config.yaml
num_hidden_layers: 8
hidden_size: 192
num_attention_heads: 3
num_key_value_heads: 3
head_dim: 64
intermediate_size: 512
vocab_size: 8192
hidden_act: "swiglu"
norm: "rmsnorm"
norm_place: "out"
norm_eps: 1e-06
positions: "rope"
rope_theta: 10000.0
rope_fraction: 1.0
qk_norm: true
attn_scale: 0.125
bias: "none"
tie_word_embeddings: false
parallel_block: false
init: "uniform"
init_std_qkv: 0.0318
init_std_o: 0.00794
init_std_up: 0.0318
init_std_down: 0.00486
init_out_by_depth: true
optimizer: "soap_variant"
learning_rate: 0.00619
beta1: 0.95
beta2: 0.99
weight_decay: 0.032
lr_head: 0.00921
warmup_steps: 60
schedule: "wsd"
decay_fraction: 0.938
decay_shape: "sqrt"
final_lr_fraction: 0.0
batch_tokens: 65536
max_seq_len: 512
doc_mask: true
z_loss: 1e-05
train_tokens: 241600000
max_steps: 3687
dataset: "wikipedia_en"
Each number is 500 + 25 x the weight over the matrix's rms, rounded and kept within 0 to 999. Layers, rows and columns count from 0. Numbers have three digits each.

# gate: layer 3 MLP gate, 512x192, rms 0.138, rows 450-511, columns 32-63
# up: layer 3 MLP up, 512x192, rms 0.145, rows 450-511, columns 32-63
# down: layer 3 MLP down (transposed), 512x192, rms 0.117, rows 450-511, columns 32-63
gate450:562493495475503498492501525525532482489470477541503508512497471513536472514481506502537552502538
up450:484459557508540513495437465497493474499494506493494496492503539532525484504489514473462466460532
down450:488503512464488504483519529456528528472478504521489489506488510444491487461494483521517470525491
gate451:483462505472526497512483482494492493459501490500515482515459465506506521501499503501480508533471
up451:527462515556508472515496511518492504483506535489504492479515518489541532517504518516475529518506
down451:462471478451486524482535511464481488503496478495492527481515510534450499499494463504516488506492
gate452:501490517510541503521474541526486499473506475502503522465522508523524511506514478497500479493545
up452:490495469445494502525491449463522465516464500497504488515497474449498432481455526484479479481544
down452:487499475480531514515514530475530519501492483490484495482549548506526470537472466519523505535532
gate453:491467492521511511512483487441480458523538506500451502446511500491494486493517544517499546526485
up453:512488513528502473526469511453498478490543484513485493446498502546515475528531524519481525508522
down453:473510471530485498520492485513455524492490497521503484474503487475452512487510495477522516471497
gate454:514482511495494501502502484513489467507496481461501523455509535503471490490464508506501485514518
up454:479482486485483547547492517559442468477523520535511508514519487475496489477529508499528494528512
down454:491494505537510466510521533503495510500530495512477506495478525493510532519473526477508483486529
gate455:501516502501537485518467493525481508525536496500545519453512488475511510478435558481538530504541
up455:485453491499558480476510518557474503485524510498462492545566528506482493506512501439515452513504
down455:507541507468462471522429558401510491522504478491470481499467484537540537512519499497476523491516
gate456:482464495493453441506557506497529470457490501523481472470484515492513557478550482475519486512556
up456:501500506511491517489499512485515522486497476497463514514513493488503535521503503525547507532448
down456:514504573500490478516508517488509463511509521501542481488501508495533511472504504483508450496460
gate457:483455515464508494493502515455496484504470465496526499516572498521501508542520531522497484483457
up457:521524505545502517558489525530469508542543483508500526500540511548511510511541489531489501515533
down457:487482472478475521459461503453446496482500478475530513532478457530507498495498512505507500484465
gate458:504493511505579452509529452529522526518482512474477483474516474513489532520504521481535468490497
up458:512514503482531501466536417517478508510506503478491505480460486451510541498522516542484491514441
down458:476473497492436496555532529529515509482532508490497515500481474498494497499492572450512527512484
gate459:499513482516487501491484486490502500498511498529463481513570498478493481492491516508507469500481
up459:499517549483470509535482512511476510499501518511489491480456470512497477513489480497486477490519
down459:540492528525530467518487483504483501469504473524502513514522485508524503505522529505505510511461
gate460:532506480464571494459492463503492491493490548477470489521469443510491509496500504491469515463474
up460:489481496477502515521486446526561470530514511466491477498515488500492527556485478480507500516460
down460:494547514487534551517507484466496484523477497545515504496546491467461499531510519488507469479468
gate461:481558502517497483507482504509517502509476527520518510444484470541489514510504519494482517487510
up461:513525488497481479496487532473466490541530481515477471486528512465529487491480507539470491522556
down461:501534527498484528491510454493508494517509524503505514494521446509522497543472478461505479509501
gate462:487514500509528447518494530476535538512529503525491495514518460493470500460483506486445470520517
up462:496498484506483480511492502516521474507529514521516498521498462530484486487496485525473467475504
down462:489501476527522503517492542496517513517495473456513524484504533462436513505494478534502463534506
gate463:528499532508527473493536459527447463499509536503512522540522501496517478489503446465480502471523
up463:512506498536530548527461521501550542474451527511481508493523543463520481526446506466513463532499
down463:472476470495491544481536543513495517521499497494519502454480536515505552477495516488511457480477
gate464:521502516520494478517516522470464480513490482485523479478492473487479474472501535525535497514467
up464:494505500482489505504497515511517468512529486510487490519520501491479496506490465523505478550546
down464:508515537530498491479523517453461507510525528501515493523546503459516531515498507520539504521492
gate465:474472500518466511484568530541475499528535495505497486517545473522480486468542496486544484515520
up465:506537471528512518487521522520467536510502454499497502528551472484515491526525512489555469469489
down465:484470513451471541507508492511488519518512506510490484484510526478479469500488518494517462478461
gate466:455486521515504472488511501522542512499510469554494453489512527493487482531567489510527489450487
up466:524476502489496510481510508475472536502518487515470543482516496505488481510534523512523510520446
down466:460503521501519497508500540465481517502536535533520484494513510488508480518470502502479507497482
gate467:489485453452463479495489527471492506516511490526480505486470487474487505518483499491478496507499
up467:469523461493511489493513566519521500542480490547488518492467460492453523504513491526520481487537
down467:497516446511511493512483464521425511500505497487488458502492461535475513469505509530474531498480
gate468:478490488484514519464511523563469530463516479484502494509478507513500478517497512491520487520539
up468:449542497506506512520518541506455506498483507484507471518494498523539470544522492460463502517521
down468:524513451483462484465521468509499512515519479448481460518500489507503504530494496475487499491528
gate469:499485492509446497469467483491516518495477522500495514485521455475473481528489477467515461508512
up469:471498489451496512456473505498513496471433503504531519513486462501480476511487481513513483522528
down469:501496443467527525500522532492504491474462484499498487546500458511528504523482473508490453502482
gate470:526503495502514483512500526510490525497464503481474493524509498511481490476505459478476511487515
up470:499508500540519491503523484471517529520465512484448483514485521524472443481436479490531502479517
down470:489552519517519507453490506463510533474510556502540475529493540486527481504508493531487497520481
gate471:506507516488547456488525526461490520518527527501481496517514506517527502466512492457498506495521
up471:528485536491524537471502502496485526470504512524516453490496498449577519485519510506494527542526
down471:469470472506509491537540486495508514489492466492494517528481513477489538511476502524479486503551
gate472:545476571453576522514482492501479510480515525461500493462494560479510496512475508547469501474490
up472:455528481473564518482543465523527461501486491500480440531469503508519484468463515519452499515457
down472:515480498541487489489558511491444482523497462529484527510522421522508500490498552514512505520499
gate473:506511480498492502491471518474510509484522496489485499520474514491479499486481533518477492539515
up473:466526527517495538473480551523501520513497482529524512490492492469487469493472492528481480512457
down473:487517550461510482500528460518500509487537509505535526546473507485493452479470503506491514488501
gate474:499508538506514507485474501516501520502467499478484494477506534520521487488492517471541492532513
up474:507494463493529486491512501462506484515499488477521514505525477497479463493493471499495510468482
down474:538476529553509493516467555528481489501501506496510467468524500521505525506494485465489509522508
gate475:463484527510486531473485533542442487516520501501534485507465469509497485492488522484512520496500
up475:486514481496461547540496477498512498471495499522509529515519508533490497497498498512536494559498
down475:445466521461540439508516512487474485534510509489488514524511512502516456504495457493483481480512
gate476:504496468540543471450532480530506504468502529498480518502483495508511488505515529522541515511493
up476:496481489515497498485540516527500481476546476449478535482448523475525474478519455530479504522563
down476:521516451522541521467527498480481504484478515513487543459521477542512469555486474524550521505512
gate477:470498498528536479509525510476534477488490510485504483508504504468507474503515532519474491498553
up477:546489525493465498511507470570487509516556521459490514494513457534472487487473469488518464493489
down477:504499486505520503503508489448496482547531506489472521489555488546498501514483457494483523540480
gate478:504490532535479456549500531525514466478479521462582491497531502501465499537479527463487524465532
up478:513479449494535532443490498502489507530496460499486487500471522501527471531499510495468482511506
down478:473499542511492481490472479504567495527468471470454566482503543455520503468507507489498494513469
gate479:497528464506519475500474519463486482497528488524493504487465512496494529490516519494528443528472
up479:524508494502477505586492512462476525473518439511528497564514520456502547462513489521470484480487
down479:502498478470541494519521512538496475506467529487514554470496452489514449523486491494517523490581
gate480:500500532462492496516498515506518466498487515514483480493486505500500507514499490509538558513463
up480:440534522528484471511444495537484513517515509494479483461479447507507468528510524520471495494497
down480:494502467435474475467536494484512506492485509493533468496532506502506497551480485479484529514521
gate481:502517495473466489494486544509487485511501506476494477492537460468458510464512530475528454512490
up481:467507482511456484507502529504502502503513541480535497488524525521479434493528496461490481498516
down481:492520549484497469499496470494459497450504530499495543510465457512496496486485538492535476479517
gate482:546505504525513476518480493495504480546466514479461502523485523483474465538497500503525517485513
up482:489502491486452483535497512471573492483485515509532496462502507515499458485479456522503504489483
down482:471480516523487497500546533536499448492538532477501483533527516455459514485504523514570514536500
gate483:491496473469453528497472512527481501515474463513498509500471464479458478483520472534486455493475
up483:474454487515482471487499541474479476540509462504506469507525504488549494455499513540457503516515
down483:516476534475488454470519530493541463483527537499502417501522506497480505482557507465516509551510
gate484:489519500485482473529504462501452500510488509490493496477511524522509461480472513478531485491504
up484:510499517544451486533491490515546483457511503454476513495498481514533527476503460506484472504505
down484:484522439515508519480527512489449508474492496527503508467503509487506518502528480498480525505499
gate485:516533476538508473488538458524489509454516511520499509495492512525461452489473517503479544492512
up485:485476542448537505501516514507509465485492525464494505541510531485473492514492503527528513485486
down485:518479507486503485465487507498554481514484515494507482519485544498536507506512504501534485495489
gate486:547511478528528505478520503493486505490489474496546460554491514490501506516478542527475505529488
up486:491514444493497485459508473491497492496528478456506542506504500486477539496517515505503487549488
down486:506533483455536496501535564520479505506509534504514463563504432466524505475498495534416463507500
gate487:504511509493489506542439508488489522533457507503482540463508495483506460535449486505506470523523
up487:517502484521502484459528479462453525413501464447518475512506506496477509487521492514451480531468
down487:529482491493511466498479501548517480507492482530487459519493476506516501469535577539506521439446
gate488:511542508513467500514522489527491485515484505520493500481510466505481496521521485448522475514533
up488:544519496515494491451513496459556455526471498475497498492450517519500494467513499516504481457502
down488:490472489502529514489517495488481469479519488523485482538530508468506501499480507478478488518504
gate489:510517558491538485472472492482498529518516495549480469566483545486491468528493499522541504481526
up489:477457482487457495531535521543452463493490499472488567473519476508484476491464505451504514525518
down489:479504494501513478503535534522468454551477459491581445505486503504509496526519501480513512520491
gate490:536518504456534506518474524564485531487524502490499483506501530493475544516486516517507469492478
up490:490483524516462477480537471507464498482485505495525519539518502546525481511518496493517503507449
down490:503511523504493489488448481489519479500527542545481502500511493445477501495472474502535470518524
gate491:423512475544524510494511508510512483465471521502481495467494490494528490514482514502542492523493
up491:514473494519471465508516501473500492498501483504504493529500451446506471478488483507517497499498
down491:497494488491479492515534506525517491451473520468494526523448476516513476518494472476486476504539
gate492:534527506569533525560536509524510501508530452525486479524515495514469503518523476521480521474495
up492:442523484538508480528525514508503503466504497528486479504511488550503498505432492518551490480554
down492:537538511524479513518544489501445498487529517497510475508486463449504540494480465492504490488448
gate493:490485535516512498475501525544485515472556443484515498449505490472456498525506480517486476471517
up493:468547505478522482450483502548540515523540471472502507506476450459437462494500516499527440450541
down493:536503505481486533491526501521446483487506499496498482464486514495534465544556505547498519467488
gate494:503521542483494500562489497483479560497481432520528554520468517508486522495484531481497531507527
up494:494486536558440478532503501482530483473495537476490515493448523453479486450541519524499509540497
down494:516502472524515519460516517520515529510473456524513494529501517520470524508484522482497533479485
gate495:534498508484494487491484475550534496479476470486493452497511530466523493456480463475499492472516
up495:506475513542505496471452466498462499518497535491483510475478500481485537507460505475528481481503
down495:518538517518509495485486549461530458498476477545496487512514479517500496514513479523526505470535
gate496:482512549540532499467494511546515485500519516514471497515545511542490515516464508519528502487509
up496:508476524555501470535511496504531537481538516469498474486502487502487503505514523504482479470500
down496:474530498559518516474501504510457487474514465526504476505481503478490479497478516457483496530512
gate497:496518521492515481478512503505471484570518469476526544486433519467536466485474537495497537541452
up497:517516493471508523489442517492443533516512486508518499474462533487522455505513512505515514517489
down497:469504474514507482468467455522496543525516486497520476545499482457455530469505541484513493499492
gate498:511503513511478488507510516506493481490505535484498536512490490451504492481518529494495545496483
up498:476480508517471490535514518489493493505508505484489549505485501454489512464500524460497530531466
down498:531517467491529526500494505495500491515492484510495478466516498548486516515473477519485481500504
gate499:525478526486520507530545485488494464480537501511479503536560521502528489474459504478523509507521
up499:515573517490528481545466455497506470518523506563517461537513529487556482498476509501496499511505
down499:477468431475491493510492512465439529506499470480529484476497489499485574486450525526496504489515
gate500:479499500505517460453508521465505535480508512490493519489468516559569502504504520514524487465548
up500:522522469502543510519516498502513502513507501528509527495495520473537489526506532492493498489523
down500:533533454470466475494485518471478550475497512493520494494527547553493483522511489520466534511499
gate501:520521513509488471482494498542486529569525489517486526481511524483488481475478562518458500511499
up501:517503551458473526539491535467517512519486498500491476480503483511491515524524519511498494495505
down501:480527439522484503499498510466476531504511511466487507468467463530502543516521524446466534502522
gate502:458506512497489486496496493509497494501489486482517488476534479510472508494464497499510499466495
up502:505460505531488493485531509530437508473523489505500530528499472505463502501513512506478463536498
down502:524476516493458463518488517521565461497453485527442482534519554505519477503497494503498500517505
gate503:507488484519521484556475508510529491512469493474510547484484509499499458533517516541509503460504
up503:485468456501498517581521499510500505485492490458471481454494541497532464515509470478489510454473
down503:486527520516519496466488486476508500521528509479502476488545507443531521466479533498455479505488
gate504:529521517493499472492472510519511427520465520504517477479505508465502496525540483489520472503526
up504:483516497495499534496522501461449508510509508550507458487472570499538469532543543533520459497526
down504:477522486466488538455498494528417483454519490538520510518523494473514494513514529485481479521475
gate505:534514493538536489525478495545476536506471512476489511505493541534475473516463501551477524534480
up505:532515468465437520508495473498452487502535513471478460491480517488518499520524494483536479504535
down505:490513541505529491494550449512494482480495549497497472497493473511499514493562492533497505472496
gate506:492464487484527487507511470452501547492478489464526477497460519509484553533467507463459493483517
up506:524513483482539447486499472458469511466486486493499486508506505523499520499495548480532465502509
down506:539520526500501526524514536498496500503511498467494568505519479500498499464511472460500519502449
gate507:480519508531431460522515466467538473489506467483456487524488514489513484485448534497447517502497
up507:506540511426529536498499522502467481466488551511451474537488530475489559502495495490464485501524
down507:493483513505505488491461498470513479488462523506526476491514533484497499534498522519536484474488
gate508:488496488505510482510524482467477505542475511518453512536523535516467483494526534480501516533506
up508:474562491504510518487491552483494517494514543504528500483469499558518467495481441517495493526543
down508:508505522492520477504534479523468480548552479490502507465479523503512540489540550480529450515471
gate509:516540505482510516535481511525491501460489539459478514509464488514511467553567504533485523511463
up509:479491463456493498487509474505433490506479472523478488513530453446533536477459531495571485517473
down509:541492520537511471458471508527511476546519496540552462525488484537547488497497471509516494442522
gate510:515459529512509531520532545465491487488510531502448506515515484511532494488479461502472519507507
up510:532505502443455473457485488528495535528471489508477520493477471513472502501487500510479503483549
down510:518488549519508471489549496527528507492493484539502527470466519530496407493521463468470532493458
gate511:515451474470505552495482467520475475489515509486523485523468480522502518480495487526448512499526
up511:499508538523502498491504557525482502486461487518502492471480483493488515466542497494486516481507
down511:521487451473516470502492486527529461504479497484477506502492506497500482517461470488510513476524